Each number is 128 + 32 x the weight over its row's rms, rounded and kept within 0 to 255. Layers, rows and columns count from 0. Numbers have three digits each. The size before them is the row's rms in percent of the matrix's.

# down: layer 3 MLP down (transposed), 2560x640, rms 0.0378, rows 2486-2559, columns 384-447
# up: layer 3 MLP up, 2560x640, rms 0.16, rows 2487-2559, columns 384-447
down2486 095:081129087124110158150128086169103095179077132132082126108190109117112097176111114118118112090101145132125087101144168112127133136166164115133113136120146139114127113110111159165116139137151129
up2487 097:117069158167114163064101161196163121083125141099133112190110148139122153075104137172119128131116127126138138105116118137105177177124099177159050136149086084148150142145144157149151161158106159
down2487 096:144091156078148105149129051148086131107122116158094154184118137123152165184089141187127135102170136184131140158098121171116110131120135187197067145096129142166136116119149166163125139145105123
up2488 099:154116140097124117152184157128125086084133095130101090167117142101103177152132077177109096165129159118137086161168103116122114171137185142131087139194136130133182148093078145055079127130109153
down2488 097:077149138124134135097138177130141088065089130097126096095091131114134178118074136108176093130137072157163144153240181068122121107132152189091131096124119085153132127125198105098137120119086104
up2489 100:101185101155064097129115159157114170091119130142157150125117120137133138069141115126111154123152151107100093107124094091124064116153137118102167132090195118148097121123097071139143133187164154
down2489 096:160139087083096126147128072151190136170140167136123170059133116079128109112130122174128148106151111070098076104182127119113100153087084136090140172123108124085091147076117149117077125162122154
up2490 101:103191136204110066176092167114068124140133182062097132197144113177100156157138151097144194136148060125206160162117066157133078120113158102122099122130152127148117075203150129130109071182097158
down2490 103:143158134155105151052117156155133133080091152180097094115159119094141109108107165133114149121089102147145096122186157099204163132119129178129151100220104119132146139081171142157110168134119132
up2491 097:135112077131105142157121158128121131131078143105147197116142152170090175070168125110134082201136142117171110136078129138191098138150170180147139125179074121112109113110139101082147052140086142
down2491 099:151155118153163144083177098152160213093085151166173136140229072121136155117202132054101062165125089106118153178115137094131131133112102155140133122116150060060160099132188136106169156140111119
up2492 093:162167087122121097125102150119182109073195155096122145227104139145069155154089133135092177119132129160140104115141159073125119150146129112127135143081120113139190081164102085149135077135113150
down2492 093:076155075139132055113137125140082143105122095140191145127117130120183133116108126124159148121101206148122139102109143113102154116085026100089156134156156137147146111070105129101123139071106090
up2493 108:144090141188112164153154131138215143207125130141194143081125150119120104145125142049180094113113115128134103137181144149144117154138115121047092158117137123130136093097108129135101144113140164
down2493 110:146167115124155124166081101137137114101189137096149148167176121187160126210116137119189089153093100097137155110147115152152144133176165114115076174122061195165146141156113134181066096196169139
up2494 104:096159176136061100142158111108128087139179215084161072158231089094132100143149185130092129153083091084146121126157164142147154120107134117175111131114131160127169168120118126161123130120120144
down2494 105:164186099106133125137131129147154106105100130190159170061078097006107127100132145151065080163167068168126129097145109155119123106095181202160093159119119141090128131115105142131175106119129103
up2495 098:133213108077159113163161038068128095159108163107131125126125068175135125162150100132149113106064126134142133137203126162087110224111131220112133186064181159160159125161123149104142110170180073
down2495 092:120118164149125121192131128112161099166069150134186149071116139133124111161092237149083157074144147127144108082103119118174145133083133148181119091133193194188106093120135139150197162174176129
up2496 100:092118126130079124104108084126131096177177090166132144078095161061111068089197156106110106157119106136120109136084091142080127085087153127119166096125121135153158093131121097103153099188154178
down2496 107:111129109111140142053094163102112140152110165115076107102079093139159133133108130162196175106166187145150076171090175190101161102143094119185180177119105087110124143125132137138113123130151160
up2497 103:151167106086102112124143148119087130177089141143141115109164115091130143143136130123105144196086169116101121132171114149093102132078134130121151086101100122163171111114052117088163101095119157
down2497 105:136109171089177092129094128133159150130114116104130100151201118148145154164115110172079160081116078136140154147079096114102131101143189147186133112120119103150143119073072105082179192122163136
up2498 102:153103132106129083123130192184146145126122102131094212155133164154049157097125113156118131104187165113160078137125098132102123123147172079143088141071124141185098134146054123154087137136077203
down2498 106:139126052131085125102118153085084175121121096121130123132195108107115186147161139103117117114117107164182124113124125136146101154149150084138126136077138135177095193132116138087165158105103139
up2499 090:171146175145056129158125119161140150105153088111149129083102173107138071112089094127124112072120192103143098117166151131132151128178149097094094173121161112146157128116095076158062127093148121
down2499 091:100109094112125150144117127119066130149065129148123129115100079181087156098107126114123118126153100175062145121107140104081218134087075069082106139105118104175113158104159111161126120147110117
up2500 093:116165109188127159197114129156141145146104132132112173104151155084135138138112099134083149168117157095113159121094140115145139150139130149155109123116094103195098100102135117178102091130203136
down2500 095:125137097098096150111115098141115134097138118120076080087167171117136164095102106149172094234141103172139188140164107134118121118138142213144156073165114084174089076159084157142093137184097149
up2501 098:142110191151106148149173114117163083101128182164102109112140163127142169094120127106143193139095116134126092142143119134135111189129057081116103092151098101091124147132091091120068084155025131
down2501 098:105132113151125151166160127132118111098113195145132067133154146093190130107079174152208123143128088189157156168096138067134153184137210120145136110138153078133162082112152156080185088171167121
up2502 097:091115127095155115218103118168154102122122175169132119183170139035114108165121137160146050097146141157084165129058088104144135118125091093085051146098128181151107129143134134129103091068158156
down2502 097:171146158121145119135120186119133183084127183145137117100124103086105140099143146087171099117109197102114097148174149110111167117051200161097176197106146107117131119078135138058115146154131135
up2503 105:129176137115101151144110109183160131136080149143131136073149126111112100082114093081106113128141133132153104129115087148122134134151127102156158117133087058114113109117120144119138142102140101
down2503 106:146115036108132160146112127098118159093119148188150093130126083211134172127150125109073116110129092150120092120169110141110148139135178143145080109040107118162161185128151197076107088158149112
up2504 099:189134118153059067111140114094093148147087093117174082201084100146096111117097112144154135121092124120182113085127124134105097164079128110142141162148196193125122116171156105093069196153071154
down2504 095:099062110120146147119119122163123071167111078063117132139096073106074153073142145149152149104108136122102165131168067105141199123042136158083123083168140089130135145144199123077108142142100091
up2505 094:077094158110152132053108077168101143173168127127130112112108166179190200145119130124142112139132083118114144095101150135140109149176135127129124146164134138158106116124151120107143096152170137
down2505 090:169099143119071154099190154104123131106096145149127122095167103126102107123166100143108090141111166127115148164169116154138157086102069107108176093181113177152161120108116161113106122128161124
up2506 096:146129169033136096159067125113131139125113113088181145097116115119114106141164207140099075107123134150076110093054085108101090127165134189084188125110123143160094133144124195091167108152137107
down2506 091:086192104136087120185163179118171118132118112076122193131060128140120102162140125176129091172098175138093111118129115094192150161113140110172122096142138127122129064139129059086124117114092163
up2507 100:043079127088113142118093216131111126131152156125115181175180126117146136120086105098078165094132078100102070173132098169152192137158111103150093182148133107048132167100101154071126126092137165
down2507 096:157173104090183100137180103144117192078145122130097132128153146105135109158115183177128168155135083074134103045077120093111151083136149165114063168211156131138122093171099074103158137135101133
up2508 103:118124159121124171142143122096145115135124135159088108138133153147169174129115138140161135164043127116083215158098130143127102115060107174141179166137142093123175137118087086096144072101083139
down2508 101:152125118128104095168197112164136132138152049118124124158115131129152166130126112098152095118161147068123088103162156160190150106099120170134121129155086139122154130177098149196124129139149133
up2509 095:157148189107125170143118156140160068132120082230132173099109040117172122070200152149140159117115185180110120095115115171189127122094137124128104126085071199139165142120084160095113110151074141
down2509 103:118129117144084176134120161144093122150153169114085070129122180109144097061132130120143146120138114176122100109053173170146071098161179147132124121160126123092193144172182110189181126176149132
up2510 096:124128124099121091083084118137114149116146116110128128139148139139102135130091116084131138099092150112133168181098149074136142252160162111159095092141084120192124092133112101142102040080130125
down2510 093:130064166156133129109127132185148126122129096157132134105207087050083087157160172104094097085124134068140123109070174108104090171134150129134061181102070187104116059153074107122102136090104081
up2511 091:121112138085173132117148082117143108083098078105134147067080109115087122130093103169171158145127105142173164109101111091138096177176099148179127108136149124117096107128130097086118108179124159
down2511 098:165128122142113234184151088118120109108156146111110074184109157176107143183136144112110132090197090208171162116136132091118105131141117112156104081100140118100122138178147080160119140131128061
up2512 105:089110117109172100133139133149124139085165178115230123194107110125102108192154166165115124148163141135160143112169147128100155076190151132172146062069120108192114117119091135121133206143165150
down2512 097:114122143113131126164160166084188068146142172071144065158123134060109117094158156145089100155115107182104163126161131131125125105144101156166141106179152075147089043117118179142138207048118077
up2513 101:162131195062119150162071130158179129138114147165154154146117108127143105129137134121076139144160157124154127152119127120143160145102120124144051061154114118144119132112126056119107191079088104
down2513 103:175148142087142096120125107108125103126219048114135158170126108127138112127048074164119135165146134151178151186089149114177151127137155171185079132174090083149066076122115186146128146120091142
up2514 103:162191114087120162218133165178143123132096128104133134112145114136077060119134177087093166102136133135146136119151150178107113183108120165126127091152140170173122175136149157095143155149135135
down2514 102:169063116107122156203155095121112135094108098167082046112153129145106133138123166092150117097104073110156141158186151098148179133136116082154115101149133170132108136146149139142139159140142112
up2515 092:181092094087089124145058148111150143157068144095101162067086149136102155141127111102157091081110129177125156145120131096176120134111132106162073147162133144113133055121206103148069111102151120
down2515 094:117119142105163142108091098113087132122150073124158145132141162076145120117076230163133132114128109130179143120098143151163153135138070171091152108015085111150170120139110113120117160110106149
up2516 100:157168128150120088150158107094133122137197133120160118109107127081107129097159142108169146122154137143157121113133101088139102097047191145138170167172089218113170188149134138110161074187079090
down2516 094:126085116185130135122111104102112130147144182164138149155120107097090172184074086146143136103170149139162164088114100100103089085072077101187090146088156193119113109099138115083155114188140128
up2517 095:120110156091105084123131191103180123154092117137103069156153139121119093122095142098105130125085196146066113212127119104161054044159067166162153089116152152119127138122080066148163087123126133
down2517 092:155142164106138067081128123137079114154132116123080150073105052087158136158125102122144160179074119142099154152122169127113076087137118159116127097095124125150112083131113125116109106099145153
up2518 105:126145084128075198115081160162135098195166159122126140130041177120108088153125075098138103094135142143160119136192106143087109110137142081139192097133168156061161136091080150120098063138113124
down2518 101:113133070151067191163144133118160127137129141145102100075128072166128139127097164106117106180093046124131133152100159073082063173144129121120110141094202078133134151153170164152115072124160067
up2519 104:130104094215176166094097096105140125151153136112120125141133113093112119139106131142122181111129081117119114105100107139197159156107127099123103103106132069111125077153107089106155142110117124
down2519 101:148178069135109103134067119143136128113139177084114142148101095130107118117140188150151091160050131136167134158168122116101085112150105118109181103094088103106074086144090109172140108141131174
up2520 116:151137089104151148125129112120128147175108110124115173099114142142136125108120086128122168126202166130126125085102118153091047130134151127142121149167135159134110172142141186109149141120108136
down2520 109:078123148150100111109084111144108157146151140184063130045149181116128059137099093142134158154137167146121157133115149069071145143150144163112104161153174126096123115149149164099146156116099160
up2521 096:139132118115106162141138059088139130115110152130066112036110113080093087135091114159156164095148149070104140158082150153102132144158147124155153118152097103133186145122073034158128132128106124
down2521 096:138113134134148154096090132155133160163155140151143112045133173081103164153107145097106131112138143147164144125132139214138131131122098120109078120105140161106071163132106145143149139121158079
up2522 102:116142176150054124137098116119078174099163143133128119121132119106132154139140143138178127130069104132160163089113132173159094132059083161088154118174110119126102141123082101078113113041123177
down2522 105:143098188131173111132114077078078156105076106090129162181157047122102180186120147141157134063137112105147097133137116129089115105077099088134101111109126130227123094154128096117144128153139133
up2523 087:119143140140153090135124079160071101174158103134133143129134144134156096193133120147152132136156129102160094059127153170121140129120202078157089092080067158119097084141160153107148168129119112
down2523 088:173130115170111141130152125161177109118052165119167138107131133144081152094126119075121210150094144105135127148148152052135101085112109166148114126126160120133179148115146098145145174118132126
up2524 099:148106142142090115125148091143133171156109096125151168147102120137124122062112108084089202142116109096086154118147038184131132113114111145141169062117146115151117125114108098105145128117098133
down2524 097:146139147111133159133092115100170142079097172123116111138128173142111146105100147116140118103087157176158158145082183142119128190084084106142145129123123108129116178149100078178131160053094140
up2525 102:092168091129104039132113120110143133114143170128140147150147207061107136149144142100142145151102110136134118129160147067119160116084127097125146030133121118134207133142088098113116088150155144
down2525 108:050158110142141144070188115121072114162152136126110138135138064122144083129130141166078155159040084183114102100133162146139189117099146064170113125075141200134134134100142146096125134116148130
up2526 095:128100112103106088107163148159137123099167112115136083172096142128075088084136155173086038124114125113152160235181142133107152128177101155159134135135188061192120156136112111119163126083150133
down2526 099:093119160168079142127097183157116123153153127124136106144142166180120126121145129129147099151162130123104145139140120135096183091112155121137138055113149093182127148161178089069154173120166110
up2527 097:136092199174098098102167130116165108179142108101147113173120119143133155119146114114124112071147119146162114128125115145153106165116102041142140143159110146093143139159114147129091074086154089
down2527 101:168145098067140095143101151164106108129127144116112132089151096107111127136104075126126121152060130145123114148095145213102081145082156134154083114110085132178148141133113108077135143115098194
up2528 098:148141078150119115065139135088118150109145146136064100174117114121168147098121167087196121151159150148125125155126096121195154075117104116107152100065141093106066100133143115213137084186130085
down2528 096:183139095160154121092125164061153091143171113180176109163147111075216053046153171074181116129123132084112172145137167128121075117158113137111132143136150158141084139160143039144137116113131119
up2529 093:125136105112111173080133091110103070151138127123096133123090124122073112113096060169117125092069079083124123156154104175172133121130194142102102115122111139122132129114106125042182093082092131
down2529 097:099096120162125058180114157070130223107075131124152122115134103157154166127087152064140076183166151125096130091149120155091082163103081094118135145109158145126145133168121133156126190131161097
up2530 100:094075167120164137164158145090148161111090084154183151148140170154074188163167103085180213125134114080183171184121123178143113089135151122125119126101133170171136107162145136120134081138132150
down2530 097:104143115103115151105128165125167052142080082106132082204149147149141128125123164147142184115142123120177121115134100117100110146093140133147139148108139202143099139114143182121163085075123073
up2531 101:125119127151131162156141110036148189100113126124162139050149136093092132150121181086094121161154139108186133170125119151083068174111105099132121130112123064129114137156134131088148074134116122
down2531 099:095177156081147205089163096134139091121145160150127109125156069055093141116158150162194105108153107133133116127110112103142145137130126122118152113120128165132098120147162124058120110140130125
up2532 101:095101101167097143123143100100110150121137120164112134116164103119116139083136090124199115150063128085151102129120162127101134115070163189130025087161189194129105179184136118137137091139112110
down2532 103:052133131119135067075151071167179112124159240145111099102110181107164134105153110085148126115111133155164149105152200113130149101075083197136132133116108117150120171073129172115150090118113205
up2533 105:096163089125154151074151082090158119176080146149179158080137164123092116160158031150110142118118182116103165159150131125133103074143121111153061124173102177140160157122150134150058099104147126
down2533 098:085154126108101155092116129183174103127147160175126107079092087075181131140165159141167077133101119171108170146135123127081117133147124162178133171189142134153136197041094130113093135146119109
up2534 084:117141114135115179154121142148158148146140154103084120099109152170162143199138195102170091124159126044082208211197144164139091136124112164085138112128117176174166142129108169153102093131086141
down2534 089:146075165102093071124213119154153101091104170109052185186138060122124138121164108128153176118070139095129101102109069142112148117142120135178163132141080137080123134147152172138122182075138166
up2535 103:123143124147116098184114072119099141130145138149141147135118141110141057141165075066151109182185101145172080165152156107173186130106079143115184116129093081158135208080195146097123106104116083
down2535 104:128172112146180135150090102115111138141111135144147114111191147138091172129164126096136114069128135101142084103118145088115141118131095107164135095120147144120139159140124145142108153096125161
up2536 110:088111087124150161087146161126126105154112158188138202116120131102111128090099138191098142100132123116118113112123142130105102096123112138060158179122118139055116110221072124135133143125133125
down2536 111:124122113121099079097133081051153169099062108131149147181166163126121110154124168151121112139111083150145130166138138115069055118149131133156128145131122157120138063150125160099122103039207119
up2537 094:107122135138056153104113098115163168089121175082149125165071166145103147100193147072086136089124121119128172112143133124168119131100127083135113168125164140138143102115161123147150161181151138
down2537 095:156072153134155170106066058121170144135138096164091220096154077116175047079073159108136131151097095134137131160120114114149114072097061105152154134170143158115135086155121103180111167069151107
up2538 105:102076138099094150126121163131136077130161132134162115136151146165138146116148127144126123143141046132111132106123122179132106149097134111161148107102133181150080122084130068130142134123181129
down2538 100:083080160132206126153137129101102131147110152175072153132127056078100155143125148217114157175123122131170155128116135123176074095083152176157146130116095132127160166085127139121108119160081088
up2539 104:104124134159145123068166141077159137141131168127138109123130145100134122171159139120134128147164126129173086137105210108095142103096072110058122114164137088154133146178154098109188148135149121
down2539 105:188049131144143092143122151120159185138058116154151126209114134136094183104123122177112132110107103105112161164096138139097125116179116140097132120173192101185129141121205149151150183118149146
up2540 106:111127131174099122103116148048101085136140138114132154099132157091118061158141094178136163136168084092113202103111114084142190160146173188092139123126152123107174105149136134163079133108104122
down2540 106:116121085118140138132183175070141143115183144151103130098109131170122088168134140153078180141121089116114175130071108099128141154069148172110130141160105157108149190087141114117116172091170157
up2541 101:115105158113136136131214175124074124116119156075139116134109114129057107103134112090140215160149160140096105128128191103150127099124127195153072132131183140108115166175140147143145141069115184
down2541 103:085144145145086144156153104122130143046127108096142108110115088116109109140119139139130182157167132133113126143208134240143091131080106170104093113109114113129135143166170104137113113065082181
up2542 092:107147152170096110103129117144098162133121078121086134180070148109127129161132136126149110113159096093129154117128124136130095120158115166117099099156108140141098111185135146114086134104148145
down2542 099:104123138084123136106098120191110133071185124213083117154170144097109181122157122128114127113180132111123128184159127104126184076167150113177137130118105115172168195104125102107115160149127105
up2543 102:138124096125120099145095101085141114111121153094132159134121190103174145111140138088135208164187153124095144108142092139072069244211131139105109087079138105102101092110096089069111125102094164
down2543 099:188154176140139095088144084139110151158208099136144137122066182068184086109151104135160125157138134137126120136099098157090109151151160127143099078078132176156126112140139177082047154162211101
up2544 096:136132124154120116127079101074095182188154128119106225058098149124133153110112091149150093133103202161177222117164083135155100177133137156064133157126128140126115112104123075170130178139157130
down2544 092:073191128127115156104079175122115119056083092130131136153176133153146160128140162115132143169131138088117163115131190083109126174107159165134205121101164196102149118185172181162123104029126172
up2545 103:105129104170140138163151106175119097088188134155116189117220169120096141129057150110094199157133164138184124162115134095198122137158119172150208115156120104132132150084080137113150126098127098
down2545 103:161160130147085113166145127163159180098077107158105135103140116095241157092112130105112137180158189148100119166114129113163136093147101086147171178138111143149123127125086162155080133143113121
up2546 112:124132121107183138123093125097189140106118109146121163120149122129132107196100115149130122120148164139180137117174048116145109108116094184073141164134158176165167155093119093114118151170219102
down2546 107:104132168175152126092133101104085143112077179132121143121092162060113170095166067112154177159118129163180135119105133146075146152147150159124048106143086102147098106072106150154113086145075141
up2547 097:155167126095121139148155156125183106045169072107185134163144187127141124109142098151125164131115108096156117141103100097160130082098145136123148095116154152101121108097163134052162106141119147
down2547 095:076162107115100135176152137127116183159082155139130161053136160074152125085153112087113106126125099093106106167099130134125026076137140129181151089132064117155156154104098172136098174110140133
up2548 096:091137137151140097117132149143153075194109157113113146073115108174152145141134105114118133131090157146130156157172139146103154102113104147162093083169158120152116057180137143100147161152085127
down2548 089:143122163142137079163127127128108162155126189076173118158102136139128121158138178165129141204057062187155135146112089093091088133066156139108065132062157149152130156102096133125110181079069149
up2549 101:082082090087197111139113180093177074124104143164090103120224183188200116121124141158126115082099120082112108104121117136128134103156099156160117121145108152179178087043107092148120131134146120
down2549 100:181116133119127144133177139084138109158135196165103175089161149189158154152116202103094139141196096135107126067095143089117167060108120190147122107188126162103088124173113134082100133115138148
up2550 095:126108092151139178093153165134150120140125099140152142183125138110109081099158131151187141115111106134057046075165055120115118102085190033154178136095102165117180072091206133122152128084132144
down2550 099:100109138094186103123088116105124154153115151107096088087190167184129130098165104051117118153146129158174132134129173129081100114111100085129146106153107113134143139204207166153103147115139146
up2551 099:095175151120116102143109144157142125163100086155151165123169156079123123138125140223080101135155076086098086102128180163109171136149183134150092096110085163101093078139127107134109113060122156
down2551 097:132082112207147083111104103098116083105104121066213135120128160163138127084137173082115099095113144097122129099132147124171173112143138146090157097110117165136175144117063199129095152161120133
up2552 094:119081099120091214129137129141137110136164194126170121092186162078155112146151133168138190122159146204140148089122119130159089112146159102142161106179146163175175073107175163082136094138109117
down2552 095:083130091168085106092135156104102113167166151083115183139134142123143080151191157062102128190135135086171128140143116189106118078157106083141145166105108129163094152114144157142106158124133138
up2553 098:071128165110123131103106166113125120110170144160128155151095106050134131126113185121077127141130161202174172118120082159073052138150140116087068182157117088107100141100182140095106031154128138
down2553 099:108091114164103098113185183097137118135120113132065140128176183121168155146132099162138117148031145075139132050140122086129156135128083123117056161194105059117158088110111174120095181110149174
up2554 107:116131171083096155185162170152137053133107131154145130078086199157138151113098153124103106142132188138042166149142113071071133124071036114133138126126123140142109097128072135163140149088089107
down2554 102:112059120101128152124062105076102145113128156118170111088112111172174150114168133138174073103116147130166162159098112097064127095141131157183095103105150117114099131149167111168120156129146181
up2555 097:159182088073115165131171111106154149138144155113110190117093130130207111077093172129133151107140153126083128111115115127118132146150180103101127141170167039207156118122162117159103114106149119
down2555 096:114119135080127151105148097134109118145163194174040098160134114126158150132189122125135172103148117090124132088120142167149157179126190168157153184115164164088084115183134127116049121128131170
up2556 092:164122149166113194184094120114105102136224119129154148106149134140117112126190104094161082132177111087197145135179123159138135130174141116163138201154103193164112116141147170095154076068110194
down2556 095:113103141111206152097118159207112128074145128143144122135085152120040109146182093152165130148141101165094152152118161187090089145123164173106139043115160067146085092106082146143113153145096120
up2557 093:169168096124135115165102112124202178111110180091099123157099099095157071139111139153141128148140075154166152137134132143127127181134131103143084109094097088120155144113111150186135152122111135
down2557 094:129151126155086148172167146128102042163115175122140139147176122153053108159181131090110085106116144102065126095117182135122197134079145138162104065122112123157129170106149137126147180198066094
up2558 111:091098142068063124099156048139116164082121085114170149171175058106153148121092169174129168124081124146124140097164034188161163175180141176091097113169149141125060113126133122137109096121110135
down2558 109:088088223130132114096125124116088136090123131171071141190147146128122080114158217122111067070107181132089120170121128131142098086149085148121127144086118114159140114131121135110119147154125157
up2559 093:118109093153176079255163126139130096158060091109155121147174149048147121100181137145146145134090161133073031163140097139107056163087162145142064104193108167129068120136093077050086174155102170
down2559 092:090155126140137129180124103141131127188202116182095134134122106117110119149112147130128121149148169159127108124100115177165088185124108113177113097146057115097132121148135138121129183091172132